{
  "d_model": 384,
  "n_head": 6,
  "head_dim": 64,
  "activation": "gelu",
  "norm_place": "pre",
  "rope_fraction": 0.25,
  "parallel_block": false,
  "init_std_up": 0.0272,
  "beta2": 0.95,
  "weight_decay": 0.26,
  "warmup_steps": 200,
  "final_lr_fraction": 0.03,
  "dataset": "wikipedia_en"
}
Each number is 128 + 24 x the weight over the matrix's rms, rounded and kept within 0 to 255. Layers, rows and columns count from 0. Numbers have three digits each.

# q: layer 2 attention query, 384x384, rms 0.0664, rows 0-63, columns 288-383
# k: layer 2 attention key, 384x384, rms 0.0652, rows 0-63, columns 288-383
# v: layer 2 attention value, 384x384, rms 0.0843, rows 0-4, columns 288-383
# o: layer 2 attention output (transposed), 384x384, rms 0.0779, rows 0-4, columns 288-383
q0:123130108142137118153138133172154094107140136162112092108125102138119133100139100108165146099157130136137151138124129097131133160141131091100122169138098146119137108167132151146128110120123116121142118142097119135079125118123116154146121151087102114085114123097063093132131134094126107153
k0:140134125138112140132147109115105140082124130121146133121129133139125102177120111137127132127125108138144068115127129133145139126152123145150101106112104143146109139159178139119186130091088128152140150149120144129161169126134134102143130115138141143149095099079090137134144152145154115075
q1:113102114178137148094096077115085129195154107141076140135145144137139159112138109092108118106159164152147128085153148081086132152129169107152147101101141190132112128136111119097138157127120067146092131114105161174119104133155123116135118148115138150102191095141107075139134110134133190110
k1:115134164132157128099089113155096114157132125139147107151114127140154167133119115117103082095104148124105157149079147116126081175112127174145142164137109086134144163113138115128066117156182162105141116191139132145146124148089134121081113154070117084160123137153186140106119098118134114140
q2:114133111175130132140110162147121106134090142149155109133137145177104101149140129133147127119169130109092163125145120122131132160159106117149103133138117146127147116138147093137096063128111152133126143108119080134091126113136146103107121095115127114111075118116119113137130137162131094138
k2:112123175101124138111124108137151147142147127121141105097139144105107110118116146111126095143112161138118185146102132120141090070108119151125165129141118142108089145145116153123142151150143111134138145094119126131153118131111143136119132145172173096125140131122140122125139112120167141100
q3:162121086148137099157155110127097105126153089160125095106091149158125154112176111119161160081164136139152151129143165116041116155153117103121141164136132143083120161111145166133127141132142114105091102193130123176127143127184152136143137168083148117147127125117106061144166157113141127154
k3:125123129114115117101092113108129069184157114099149116132123117104139122125110144155081137118149162091096142099112136132143072137079151118145122140136121087061151088135078110143109139141159176134150127131155133144123097149141133108094116159116098094190129086160150073142118103156128140149
q4:143125105063097150098106137128153164118083139048140103148176141114118100127135137189078100148099122117113080105137080148175130109119136153136088102096133097158147161083106115138120149130127163124136158086120119100119093158122120109141120125180112173105120116129124165140140106140100164094
k4:121117134123092163154118140129111171124079135098117101101172131146139134120110174123115145155108124111124114137114142128125109109118126115128113140110143145149112135170147147137117147123142100137198111131098103122142145129122118120124144158150155129130124092134103115141133136128150126109
q5:117168076164103112120149138105123126131111093133154103139107103131132145119155123127152108101169069120147139096157138126122132158132130099148147156133111112121175157151109138122091127115116121127119148110137090178129156120151184137183114090096089099074113155129095102141141159083104126177
k5:120144139116099134121117150120110114166150122110151150159132107131125099170102130159082128101161134123135116110086115127139127184140109069126114114138091100077136110137109134108142118132109159119100096143094099139146144099127139152113131148098129100193158095148134098161131123166117152098
q6:143181102103092136141148102127121112124094117087162112089138123153120080136123167129133136122156105140144081116106120134138125143121123133135126151114130150142167186125114102134141103126095127103130156144119113187104128119114170121188123084168127113084095148105108107139126116117095134108
k6:137125102070160187142089107146084145180128122087120097127114117136100091138129073170125110123133151153126097132109139082080096155116104085173145113123145044084149104144125164119111126145182142127120105132165102143153109120115082182171124173118126121148171139103141061117125117170093116116
q7:141147069166126146142149156154127125108140075165136120104104137089129115096155179094126132079177065139181185131148162141112170150110125124131148168128120167091172172139150116105097107103093111137074119126137074176108150067131188141163144112092111084087141170121110103158178166118145124176
k7:141159120107121135108157146116113124142151117127111099134124103111112103135132121135137122132111154120116131109112107112122138135132103130150132136139127096100134136146095129129122091144116136121104102108145100150134120108143147118145117114132141132134122152106141114121105149128127116128
q8:115159088128092109130163103164127129148116152125139134090166140136114114110095159141160121142146118156176114106107084162133088153104147122132138156107102116111165116153140130133105109129117172161142154095088157162121149090092121110190105075117125089117084160122115130140105196124054144134
k8:127134099075127190113110132141079165132108132125142065120133123132146121127116139151101119138135154101128075120122146124095103172136061086142176113155102114116095162161096126114093078172145146094134162097135149155161109065128104142131142127149160152097154099119118095111154164157123128130
q9:122162087117118135167137143154097139111105062111145132135071099068133082178144220124132106110138075139145156134126171123118168172138109157124147156142166177109153134148144104130122102111104099108074142100119061149112103067072162148136161067115105110047151148137157082155163142123138142124
k9:130159132128086128128142137117168164136148132131149125097167118105099123141121128138124129136110112098133167144167115143136141078130151154139143110130124135123127129142147164107107108123045103159128140077116107136158152131177112088135146161129144130135098105135138118089132134147171138098
q10:129155121110116081140128166156114115121147118096130162123091129121117115175154151120138103115078101148127152159132142119146138145139066178119113129113143152131157153100146142150130113134117087131076133127091130155127122105101151124136122094123107125087159137103127124152140128112177143107
k10:124093132153169096127109095127187154133125108167157116114164131108079172140115132112106136126128098138205205163143060181179139076131135155085123154121117204123094081098148195062156155101056136162137169114136123065071140207154136068137135110117127116111081106125096110162188140053181106125
q11:099082192146133155151083145120143131123111106130125120166142112142138151146109104089103144106105157092096104126150160137124164105137143135108136098130144132127092141112090153131152156141141112137142116129152111093120117159153126139080126154187162150179132108113121122145126107141164089120
k11:113139137174128096118152117087136097121149132138118157136089152118124119134145124127162124111144128131142135121113125113120130092108155149119123135128138137138147099120122123146143160121129129120113115177144110110110155140120143125128096121093086109157131137149127159123099087112122146128
q12:134156096119160132158183129148085161158090104116120158077152142141143149159131124108131141157118148131135174151134120131137152127102103141144111140132140137163156152142095160112096133100161118086138129131134118149111088096104125153128050083143132139106122111104146133112109134104068153114
k12:101107159095122184135137123133234155143151137181166125168167118157131088132172107131117147153110106113177153158164153095135140105120145133141155188177132114080166129100144114092129094158099117137139116097110110130107087141122119114140169140145136145171134105150156100174163093150147145162
q13:120134151137129117153156107156072137098149152116178126128103118143114089127128115122131101140118114131141124101099136135163104104132119164130082141102115125201139094116108124151129131117165105108099102139151104104136133181084148132126107113079123110091114114135151117108116131116120135106
k13:134101136121148128143142128127136135130135145149121166130078100136136127108104117153117153149088137113128080128149103139123142159121105115140168188101129142131128116139155144103169158179088109128117129130127141144097113132136129124123119150103112150122137070099108118105118123133107122126
q14:134146111130159134153123180139153146137126060159128155180144115120110101157154135082135124145099149149137128102129124105111136138095125133135129135131161127135150170137099098090163108142114112140107106113118092125086084095131142114112152110133097115156085130109125122169138123129143147102
k14:103105117128112110136115093107162114070120083085143141132122107112109093164158127114144140152135106145143128135145187129136092091101120130102182137116130107092114067113127112122150157125089148157130126141116150172118167084132135108149179144157106136107133140140138088146132118091122164160
q15:123164147114143122102152140094119179138145132098105148148083140129087119103122124109105148147120103081135152118134147121159127152199122109123102098108131150134157101156121101121174151167094149135108094134126114122069127121118135136124109126090118119133119131099136165138133133159168170094
k15:119106091107120166159143121121138124096169158137147116109119103107124155136181133129173118157133123170130128149139154113144084140095175103130125113080117130145086124179099122072121114152133162174156111121110133140129131105199149124123137175127129127085097119126166104109154127050119116156
q16:161094122119156105167149138139151107097135187136186119121160125154123136114085114147149112176126126122113142124129134133137110106108124141104076100098108083134166124104111135122103121144150146124130103132113138093106153150096080097095120118119138111138133120181119164140120129138089142141
k16:134091095106161162139088177156100153113147112100117142096116159160116126147150103137108151116125054143099136073124093121167117154141059128153152147097112164148089116151175190126168094118076116140148124162141116194124113136131127094139158092135129130060090109092130101131128155120113104115
q17:122097083112141124167108128145161123123167128159139128090182127126130096168149144166123135127130110152156100146127162154128115158094120137117154124143114184114170120136176148141117103102152114090164106125095141109121092151088166107135141148097105168115124129085111125133138109117118160104
k17:098142183128139114120159151131111144135174115169092117118120137117168194111102126115105135109102131111087132129145107127092144152116104124157140130148136142162150132108090127148152149161090166122147119140091153145120126166080112100110094125106122136131153122116092111117103127153157131155
q18:118157108141137101162130156143119116125126136115132127107111110112118105157095142143131112107108126149108145132111173128128127126098142131113137114143174154162141149141072098124125117130126108130107124134131119160116064089122086089125103116189140121141080117105121120135174165098194125096
k18:135116133128151152114086079155132127110085103154119101090111125107144157152138160090131110129116111143107166158143172127126122136146084139130129139150130131088112179112134120137128142120140146144138119101120161157124157136138148142141143131166118137087157144125157122171156122108126147132
q19:157149118103076144076131141129116067182127138163136127134136156153079107118181102156162156115135113139118085119111146145117124112123131075161178166124119132131121122140157117124132121146090155134139100067143113120146076106133126138156154139095118140148105159087081102128134102158129131126
k19:134165131132139097117141130094097131177148157134138094148148140111137108101145127150130147138102144098192132123106101128152156115139099142099110082149141092142136121116090127111103106120153154101144109104142107138160155123118151136144091105132101125134076164168119175112126117108127119145
q20:119141158125140145108140116101129177148118109122111143087134094127137176091107118050065142116134169156123154112145059183150148087176162168138105141156137124120085085097131127110120132122136122107124161151131137163124141177172156186153089127088159096092151143176167195137150133137113123137
k20:134144137132106103158103151182151114122167149140114142152138124157103097121130129165155149122123132139138099106127126119110126148101168124139159150093153146120108134135118137134069139177130150109148130099101117140118119148143082126084147124093123148103132132116128160142126118146112108135
q21:136170151076126104107135137101146163141121120114154121121145130130086114136115121123106144100107134126145124118144138112118091118159080102119127118122119140090180098169105041132109148163147106133126114067124120143141128124094120104100125139174146150136114147127121141126139104149143173108
k21:125150100187167156166092118125099120141139126150090109114106077120124158098196090172171117165120098140156131115140136125143133173100113119111133146107139141126097123168106134101120094157096124186145108138149120146122126150191133126106124173123093159124116122130143142112151112118124154172
q22:147138146138134149117133148180117135139119117134142144117127107111085149157091127116101111162079125195139125192112169136138164117134122108103110111134132093126116128090109143155150108124138114096143143104128134165139120057145138144168124076098152144149142130134110098174165151142127133105
k22:156155168149121117119107125154127117109067105101094132084162165219147120121111133080101126110108104139079139149154080175134152161138070146126161124159143133138097194104116163112127132138131123151135132131113128123125100125056084078149133110117133135098096217124119135131163159129066078122
q23:100111136116115156097103121102122090116137142162096148116140153133118107149132116139137125168151113126125117117133143088132105114120134154144088115124103089105117131124158168122133173095135172134113127113099163126160164133107133123103141114107145116166105121136101148110112160113100112145
k23:118130130135164104130079152086159159164145125060151161141131141126115067099107112127108118146140077113154180090099116132140105130162142111141125165087125120137129110137137114092196120162097112122112134129151087147132136127159172111164120145109118111144121095132133128110146141128120117143
q24:130116131188130110144114146110113140129143133122135111126097111095122147150115095121137125098122165144118123132141125123144146137110118102116100113119156109097101109099100112127103120121134119126080154146140079160139121132153147124108140141107148141142150103157118153110165137158174143112
k24:172119132157136129147128099145130106069108128105107144103129130166134119168146159150145127149132123137130117100176108126133137151133085158123143134115150142073112101123126074107097157134125130109117145121109144178096138124120127101139132110107099165112117116071100107212121133112131110124
q25:095135115147112151193136124129084144152098122089145138095148121128105137144133134121084127139104103161111090141120133176094126090118139118105158155139145167112126138155124151101125132141135143104171175149140104115096110120150111124146084137110157144102165112127124127121162110142158093117
k25:138180099112140085141140135149113160160106147147112170158102131139111130144093126088123122137160178163067101110103113128120129121123111108129064124135096125126134148119148146181139122091109150136112113108111109131148112153083092133138125120154135117102084136113103178142124107141120111117
q26:106131143155123116128121112149147107160114119105164119146159105102123109099078116120083128067151142112113091078136161145111121163133119137164139122144126109066106119167114099088134099136113140130109159105116154116123145150172132146126136142164149124119124130135143124116125137115094084157
k26:084124105121149135168107140139101191091137126107140116158129083194104102119140103193150136154115097138169099110084112140142123120159139154130119157125103129118131160150118123189085109100158128106111104126119074136152106083149169128147162142117144170080111121207149182092121163133130150117
q27:135161101138124124118189124109129144161123143134155108098073126142157135084196150152131111098112135148136153113103116084138106128146082142159116156144132127105145148106082127124154137143114140124130075119143118142140136109113135118091116143142150108117094123136112173124144162107124126132
k27:166135097102111137119171102090132102127155161116140093156135140088101154110147140167108134112110165154190097149183138118148149130112109136120126111132140137109109111112122110070121165105109107093132168127150128068153187136157079094150110137126122126159197110126076094136131150087158119108
q28:132050115183132086110135129155086141120139141154134133186073100121154139121125117073084140073156179137131142137137124113118125102127154136135139133114160122120119100144135070111153141121151093162080132123163149121153162118145160150105119147151168087147154162194130081116106104155144069151
k28:120159110135139114116157112118136128142105161176088119143131074143112111141099113118120113128150203108135085127130137146108147160148151162127105169157123159123149173113121104163115146120135082103151162136110135092057129101143124188129125136136158165149153139151085171088115121108123161065
q29:123133095092120140137137104127135129129151151114141163107143114172108117111182130159140177133106086128133088152130150156119159097123101122113163121123125148145153129147196140155115106109167112107165120126105155129122119130087137141154115135114125154097121163077122113117121106142124133098
k29:114153132103139103122164162111137130186184171192110163170147136091132152130122112088098107115143122102132161109135110131100120127095135112171142109117136125165135091117109146142108115152122138135133105159154111123151120120094128183120092131128118162169109117126109143098101096147131155161
q30:121152127103156110095117128114159124147155111146124112125144141104100093122192132164102170108100115139160092149103130132138153160169074081078139131138152189133134136132168092145144097148127133171080127120100126116073147119123160102103143136175131115146122128095115111137164102133134136119
k30:148157172162174122142145167117107122129124138125113113116134117114132161114158127149115103132097137121139138165139151161135099134069178124108116096137119128140121139135137155127137147105110141125135132160132149110143138137155121123109107078122107077123113173126133206130146143135143101095
q31:112124135135121081132140162075089165122136114157120123129114104094138154135099090098103129121146161156131142155107125115141110122137116149100114137130101154112150109125135095117130205111161130145100161136119109178123105059154127125119118109111114135124141128172105152120129126132183154103
k31:139148089158147127134121148124144123107156121130115087137130145162173134124089117128179094144129136134131122112129107175107112129109133129132134125144174117124113143078104112142143084144154085164131102088103129130092141142140158087084037130120113166150126112096109139101153131133126108122
q32:133116148149121101093141118130086116107100126095110110117121117097121125160171147131160146138154136119120130164114162133147115083151127137112167111146116158155105173109137106108153144112151126149149136124143155120132123124151146125152083093131098138130117120144161116117131115156139155117
k32:157104107121096160136132108098154097137167137130113078128124134111152154114100163138119103113160125109135139148162128127124111144121134143133136107153123129100108148124092130137117131128139134123153155123132124136142181087126131109123107170103117153159150111098144100115129090061108158134
q33:078115137120117155169139114195139106094131136080164109074092101102132164137140109127124135081132110122112099152137178127087150113154092125103142079166148164145084160143078121165100119120141080092112161173140185156131118090129117130164098123183129153122136148144147112152149114093169115077
k33:129066165111162087113108090172088072129104094157121109109129093081134122137069159097065107137122138216132167146135184115156108145132144164120136129112155163093147142128205117097148143109167142170141191135157112093126097166085114167174122116117095117145185115088160120127116125116107105132
q34:156108135153161171097113114159103107139123112132116135112107141160126091120097155184140120144138085107124143111130123116150116095119109106150094138068143120140129113084120146126108129103112136106147137141142146112161115125159123130134100145083152112117136101147125177075146158117120126145
k34:157128162104135131107119147116106141105135162126112101128147138154147168126056138118110110058133152100142117129122105102126133153154137093143131132208120141154160142119117118149134141141135121097127101156124084120134146098117084138120086136159150162150157172122131167098121194161131158179
q35:146133156131121101137133141146094127131177126174118094132119140130122053127155123111141115178113100146180121150095116116098107101122138130112151166138143131180153126132207109134135085114141107147126135118115085141103140068094155124117094150093090112125087140080138088145132135083134104134
k35:122164087131135148150139162120169151158128156154164133143086138099137127143095107112169155150116123135115126051114157160131149138091108107146133138115095097155137095082124146123158159091129100165118065151119119135154144176095117116118110124159124143133116117121086130122136152093127155155
q36:091136123113095156151135077080104129121091132069149145155171120153128122120124125069131155125140126116121078081142127149104106113135171089109142112146162120181082148159104122161071141120132125112118144159126082129126139153115130120140112107080129139085136095129162116145091100092123162142
k36:137130127125160137112102125159093120177129142128144170143102126115132067139165114132177117170147142180104151093109129136132138125091138149112115125099093086117159090158117157116147111121118113147111118142164100175141129116122121159142145139115099100149111110088152142135101080136091145160
q37:162109145140094136083128138156127101127141163076133120121105141149112154120143173172161080171120099118094137130136102096109152121135093135160096130109081127103094153076109141097113122119124089125156111130138197138164130121140102097141126123141139112135122135145122140133131178114157104138
k37:107107149104093108115143082131157094109145163125158153172163117061128114162126114100097128106120097073173120111150118104138162107127091145124118118138103099164126115131149136151134133113102141128111132142129126115132121151115112139163138128151135115137182074132138094151097118156137131132
q38:159106118155094120091107152150094135122097120101130138157131162134071122113201156128140181091120104141117130150132106154155164137122150097097170110124150164158128126190140070117116123134112112114117064135130138135098070152157126121105098149151109115107166100111126101114134098137179130132
k38:115125134142177116103182118140111125114183122206141152117125097089086112150178158114132116135090137124105142086078147120136107139112132142087106109133113123094106112162136150128119101143143155132150144152146111151130138095149136163162142110140115148085091085147177144079117062109150134092
q39:106107111163088120124139100114120125147150114145124136121140173100103126111162098144134157090137123133104060110118103144106107159128110122143137133142153144128115081137144147115113105155099124123104165120131124126123130162149184134125108166094117134083159140110121120096100123122146087130
k39:108182158140156078139169125133108155149157153135144143200141093097121109119104134160130125158089118108156102093115155119121137119129160137126072178095096107091165116141111091124127137126137152067098117102101129128144140144136143175129155132117135086118132115146113190119112121142153108132
q40:113128121141160145157113119111125172100102127117121088162092071124136166137093135059110137137127165127128161103119131129140119165121174131131095143131184133159150135110072082102122132123140108134123150163145104146113110158146102130079115092150152118153174090155134131122115140142101148133
k40:168118107148142160130095136122146138120106091129128164099134103165106100146141104120158130166155097169094136126148115138110126156102132133105153148098177140134130156155159148139125095111079111122142146142114133154096113144134140134130168141142109110109096142123148109149130085106142143106
q41:112133097083127143158134142067151101170115134169141152140134121116119115144148114128144180079122076124092114114158177149111162135112130155138179148158117098147152127148151109155121111128147187142176102134107167106111115176149096153146150137127173110137123119134130139118155123185132119111
k41:097128140150112137085118157129134149136127127111071109136151159139118158114133162140091116101133119097152105119116110082143156088155115139137115145129134146094114114145091116145173144137126129070129133142111085112124079091146096130099165108143156144145150155162156164148111123145145143161
q42:129165174147124067125152148176124120150138119126108095108108103091144108104136153120096115134126130181126122137108136150130131133160103130122140123188118118135128080083157130148126134162122123141097159143117149148119147091135172100144121112128105116095142136138125136140143120114143075099
k42:160152151137121106130149147136082128150158172106112128142160172142107162107070124120103100125078167108155107102126139135113124126094121163129130142158151131145151135090127165158101140117153124141126086103120089116153116165127086117125092088126111135202138143074119153135159116117141127096
q43:151100143124144114111115114151160099148131165117135126108082126119157134103107150113115134178136128092140109118145082100119085187122089137149127164152103138084135169105048135083088150166112097126174129095125143144132098168112121087142146135066114136140148131154125146123089121144090119142
k43:100121111130130136125130139123112086193167123114160150160160076085088135148152075113102134134115118112161142132117126082132135115089145104131137078117146096120099045134156129160085109126113169105140124121098135113126113120157107131135160136123112102172167100140095095126119083125166167129
q44:113151130123135140120102147155098125101137123134114118143139109153077093120126150114109125148132129160131130148078136114111075145115117138165128117113109130070145177130145111130170132160124127142152119071125151166139119081067149098130125104090144126125086151102107140147108110108137128092
k44:107124135109116133077107109063141133110174124098147105142125133140138129111141108131134111134091133138134163111125120140123097137133114096138135123148111080135123125134093127097129112137118148139118091136121105126144145123139148113150110164121111104136130134138141114092133151075103143178
q45:151093139139148120087121176097144122090130148189139113152149145095161137126095112147100124113136136125078155125132105109121113156139113137115116151111068120102148178038111114131134136154154133162195126097100164106163142138155147090139151135100144143151131144161097141160134158157151135118
k45:136132127140063119127129090107104089108136134061082064102152180146117168140131126100098127142145119105140134165132098138113134098154111132151107114158110130143066099120106147177100121122133120125094101120102124125091144129126069117085103108141149099143152127087135144120103142155141113106
q46:101085128121170095144146152154145116116122129176092162083084079098173095133144110108130141128140148128127135117127121160143143104104148128113146163157145135141138094101135132162132146058163149139174120173107159151139143152068154133099091100106127111110103144094130169146147085107080141119
k46:124121128075107126095137131089142087150140139122117150153140163105113140141082142122103099100135118126168170131128130095121133113129170162165165137145108154124129072105148148121139172130102138126159159122157110104101137161154128124090088118096120154215147101080150107118097107172151107100
q47:131163159103173156118165115083102144108103115144132093080149090122126154122132131070082142123118124149109161109134096102118109092142143118133105140160138133081087153065129120116121163183134160109190158100142140166156155114114134127131101128105169122135094123127143121174110124092090125147
k47:151131120160104136114083142112134122110132135122159140154112093146103093090129093153198140136148154131114117142140109147100135146089128155107117109154150122119146154101127115132131110108139100164133095130157111150156132150173106110076126126139116131157167085128086144137117154108076093164
q48:130111151127122065118154119169130135172130147113135129107108109088126123141117130147095129097109095157134077169144128147084172104133070152115140075142107158137125118155127084158137116121135093124155144061103172142130148126135157131169124123131154148091134175124145110112131095140124092104
k48:063144161084146150142128114152130124124098147184138143140125125107105143154129100078073101112091112098148142121183116110136161110129076107144147152164113135114130118114153164116098092114117141148101092167099151152092090152109139149127151139157125162179156104123125141085150131171133129181
q49:109111141137135196161134120149142128113122142099088129143119179116099152115115163104147159101150131131093137130145128150113162122141069073101138065116120170129112132132106119156144118120129136141094104122130157109127169129115081119081145107170160151145112117130114078099137180124137140141
k49:159098132125126125098059080104130093138083093119122149093139146095135115149141142115100100122147107115091177186160164140128139130105140138095109126136097141121111114158147106098146160134136113141129163199140134118095143125134143134137127153160127092165178140128148154136128131150149135149
q50:170109117143147135090153118106137085099119155116104133163146134103137152160155164152124100114100097143129126153142160152142172139172114106109103116100136154147126125085099160136190113104097153123072083112109144083117143155176091143139114129152139113178120105117113115099122160142160149105
k50:150103149120136148159123083116109125123112119126126102100142169100105144137108147117121104166160116114133122219136145100141153099126129175114126135124115172124113131148099169106137126125141109072126123158165123120093125103138123124148102146144170102109102170138134142125153143143094098108
q51:144104140160085119143158156130172132122106163146130113150117151152139131115113151133189125126121154131144123142151137136119142141086127092107106132105137118105141133078098119161104130123106136144102093150095150124160124146144139116118102138145180144140109156139125171100142162090117137130
k51:141090136119123160078112117137125107121109108098171116139125144115088108173118151116114097106128095116134154154147167103127123137168122120166114129156095155134141145155120149114140156134104138132145174170129127110133164158196109176126140077127117135137166109105158132157106145139157117120
q52:131111138120141116126121155134115157097092110179110160119131105079146127148093108055051121084135144135130107141120143154100095107088182125099165157149144138098130155082123108104112151136111096128147138154108098161152114092112084117086111132113134100110131134132127147163135112126162116160
k52:114160105131147152106098135154123141150096085110093135104112119168087105135131106106148093124120108212061168118091118140138136131119112146132123144145127106106132157099123145203127146130130113116130099097102104124116161169095122098105127117126129151096109152104124165137110152133119120055
q53:158180114095130123163149115099105104156143101143140185095148100150122114102110158117102108149090129150128091139143131162157127139127131122154108149161116107104150124072124111121122141123104130148133115150108134139125071117087126164139107128112159100103142111155137132134121123120083123106
k53:100161142118161135130113174121137161135129111150149133179165140165073141089132094145114130141113182104206161148100089076113151089088107140135148126109115134138153154078147175133126134121108163063158131132143096134130122123156137146136120123124129183163088144156102177130139130128138172127
q54:125141147123115130144162150134120136170119153143129139110145137132096141129185129135135150155170119177104110094133105136138136085128128080141182126167130088084097087126123158151120162165077196115111142124174118119132152130110150103143118139071146126150128143128087111135118123187170145091
k54:085141119137129095102134096139093154126162172097089158116148158139146113137134134128112080123134168121120088113150103136101102165128102144103130128088128130130131122141087128105123141155140188079154139122124094163145111136084150155131121137159058118108116121105089135175137156130109070138
q55:128149175184118148154106127173139119102125160112169159148116071154158101123103146166092103199124141147150117074123063123126128201089145130152099162135129120099135137138105135116144126139115137123117120156113102109087141144156144124135170111071118113153121101129143157180142174109127120135
k55:133142093089096102132138125125118144143126128107152185173146123127106083143160129117160153147130150124104110116117174105116132117111104131164122114111116102135113073123145119164116149079136144124098100123110143148153134139151137112193158120149162086110130099125102105116118107117145109115
q56:146152166112086164131142120144131142175085118159107163094187125149087099127079116140097088147124124147137122122152099157146126136129110152136126137140119113136169125124106132141172130139146133130138130114115111107148129107143104138146115103133144152087136122188188139114093137123143110116
k56:136112099118091099130101150202074165162113133091173122136121154151110129082159092157137133146134159116175129152118107163149146102131114064156111133101122131144133138145143155127135141128087126153118086082106093111131137128141105113121141135133166106154116163161102172080162176126121143133
q57:143105145086124088114104156111132120134137117145132101136150127113108102097116077096117125089141130126145134118148144145140103144117159145173159111114102122083148145144168131104120145134109114184155130115161131122125124122172106133107174163133130110122108138139105140127129129152168136115
k57:098137111139128095115132109168092178099156106112120094085122140145131129071126132188153133150052164154118085085079109139143124141177095120080146126129129120141096171142085091185162113139124136137150091088097138113118106125126138105127117143148144133073101186162098117141128176114106126105
q58:117118113134094110135136127136138115164135135144123125125121163137074094124158153153187133145100097125160098125098132152090173083112109123119159145111090155173143107159169118124113107116103133114141127109121120098106124106109130132123137113132118125109115112065113110115126142139136105160
k58:132161176156111136137206136119146149164143154133121170149100143094145138124111128108088146097094122087130135103132114114124133116135097153144152160141103077138134095098120138185125167121144150115121088168138113137172146124090133114119101119154114162146118159127142154104109083125152149187
q59:085119111130146123087127080154156112163151124104171117100104165138129113118142126187165136134119106121126126127129129086117080137127085149141102105125120103116114138154112163114135145126173127122116129111125143093118164143168134091131102160144120137115094124140122102082099142086112107118
k59:114125141080147117107144128154142118139142159102145120119121113084126139082080114126076131129125104126177112125119150083115124122154184089134140162127144134116158132148168092116133093137106102120134140119159138096137114071186100159158140138118130122120158100121154139104191148125094129144
q60:108152155124116105112182089170156167140166188140152105149109138118146095135136136128102146103169089116109121090139119121075097089121066125152196121121154123120144088163176151148105174175098132133131115091141132108109111156024111114128116166132110139146090151085110149151108091112171111125
k60:095112142080178088128165104147093140136150161109125126144128106077109126176127126104120078145130101118165120089116129146084120124168132189139151160146109124121124107155131110126081154127128152101139115132127114128129097147128183165115176127149129143124106128133144133130140093131147136120
q61:099129128139106141136146109144150147160130145108132131079113117132119157104086162108134175129133129161136116200121127109122166150150088098147153133128135126122142104171127083168117115145123104100146149136130159121137106081118122138161122154168179147099160136152192131135116125091111074120
k61:117105132080127179099098141192105154139127139118117108120140144190117098130174117103137123096103139131128197112165111123101130156155146136139121136127124108176128139150138154152095107146119106193137112170128103123118097151137122139122156134143130134124133168151152129097148133147175105160
q62:078107152135118126141101142117164131152078129126139145112137118127160146137134077118115131139120156149131118095153070133135161125135152153125106138130123112133111079154143143125108132088153128142081173135107121137093143158170133124098157147144095100127143108138131150149143111141102105134
k62:152145107149158068171118146146128138156128094136133172140130119103128059104117151155115156169133140143118109087082189108132153120125137128107122152086136150119100100128180111136143140107111098143130152118129143128125110162139129117138128098148149129104104128130117118139160107173133093104
q63:133134078152086145124105134133117127099098090114105157155154103124087102169148100136155136075141083131109095129126163160115133156118130102107161136123171148138125174158097090145125108112105077120133115128110133156129125112155144170154122141187110121119117139104136087126177112122168141095
k63:110113138145134127102108048147116095117165080155116110138117112122123122148139164113103109147096140174128153176144165127154124121123114086141099125114131095082112093134089108113129151147129182133127108144126137135135155133089140149194131153109119127140131144112153147129118136125119170128
v0:125120133138208113160125130156071144106114126107137118109129143137118156114072110108125136133110149141128125108191126133122107147101122116082147165157116156124109107104129160135135169134122132105160133148158124137159086125178131139115116139108155138148090133127103132115152162139104115106
o0:180136139124092161110103140103159110139148094181129148159113140125110128126169137114147144122133162135133143098121128103157170147125162167140133160103070126144162128131123123111125161119154155153128097135132127106121146110143105145121131122107143095149128123117124171139139124123102144171
v1:105100136149141150120157147121098120145106091146131127111084167154136092140124127147160122101144131159112123136158102147142085081182107143082119135085112098120118109149108103110177158131149153154172135131118154111118089161141123132133138103150126130137114137124145149151132143161089147128
o1:152108119147090163103122098084144141135103147104098111143133100114121134175102181122084131110118118085126122120121128135124106143144136147116095147124102116137118106137122197137087103159134116112092112125145099143118130164139168090141145144101131135102123133148124124141114189110112079139
v2:110129130144145101116145131135123154155149122156171100094134148139188106112117160136173091123127126084126119098118114148157118149125109139104138122114138103097192155149120129128155130110101120162122147096102121158120109114164091113145153147141095145119138111127138173134123175112172143148
o2:171135085139100157148103106111147143141106146130115106121137093126127133126097116134153106150118124109137124092132082129144127109105130131124135119151109135147108060124124104093118167138144150097139146174152141110141146130111138128141136119120196101111124137149120141123124150164121143138
v3:120151105132142128138143128121133162176129123138128141134115102126152121166125155127118123123118100129089122140124109123112121095116159154113132107184138080123112123101109127151139071089157165122158142106107116119120128123096144129098135165120147118125076126146141132133140093123145135113
o3:099109158112141150088112193173120108175154118150132119116146118091118138092156105116140121140142176152146165147104105167143127131154135089143098117154085105122158134112125178129153110169121106111158168142112156124126095131140139161091119105148135181147131135169114121148100140076118154124
v4:131127123169118147163149140111159120112107164170142112161198120141130157114135136132116190126120126162157113096130124140130113107124103132158142154105117150126083129114153137122095131113099109120112117130164114097112150126120139129077133146108113128185145156144129106119095136136098112133
o4:117111131186162123135115125147139128108169149127111178128131106117126112118146107134144130152131104109133168154142140094138169152108143111126109127148141133111141118135120136103153120121119124167132116140109100170148057120106122111165149106130132126124126117127123133130116112150158122136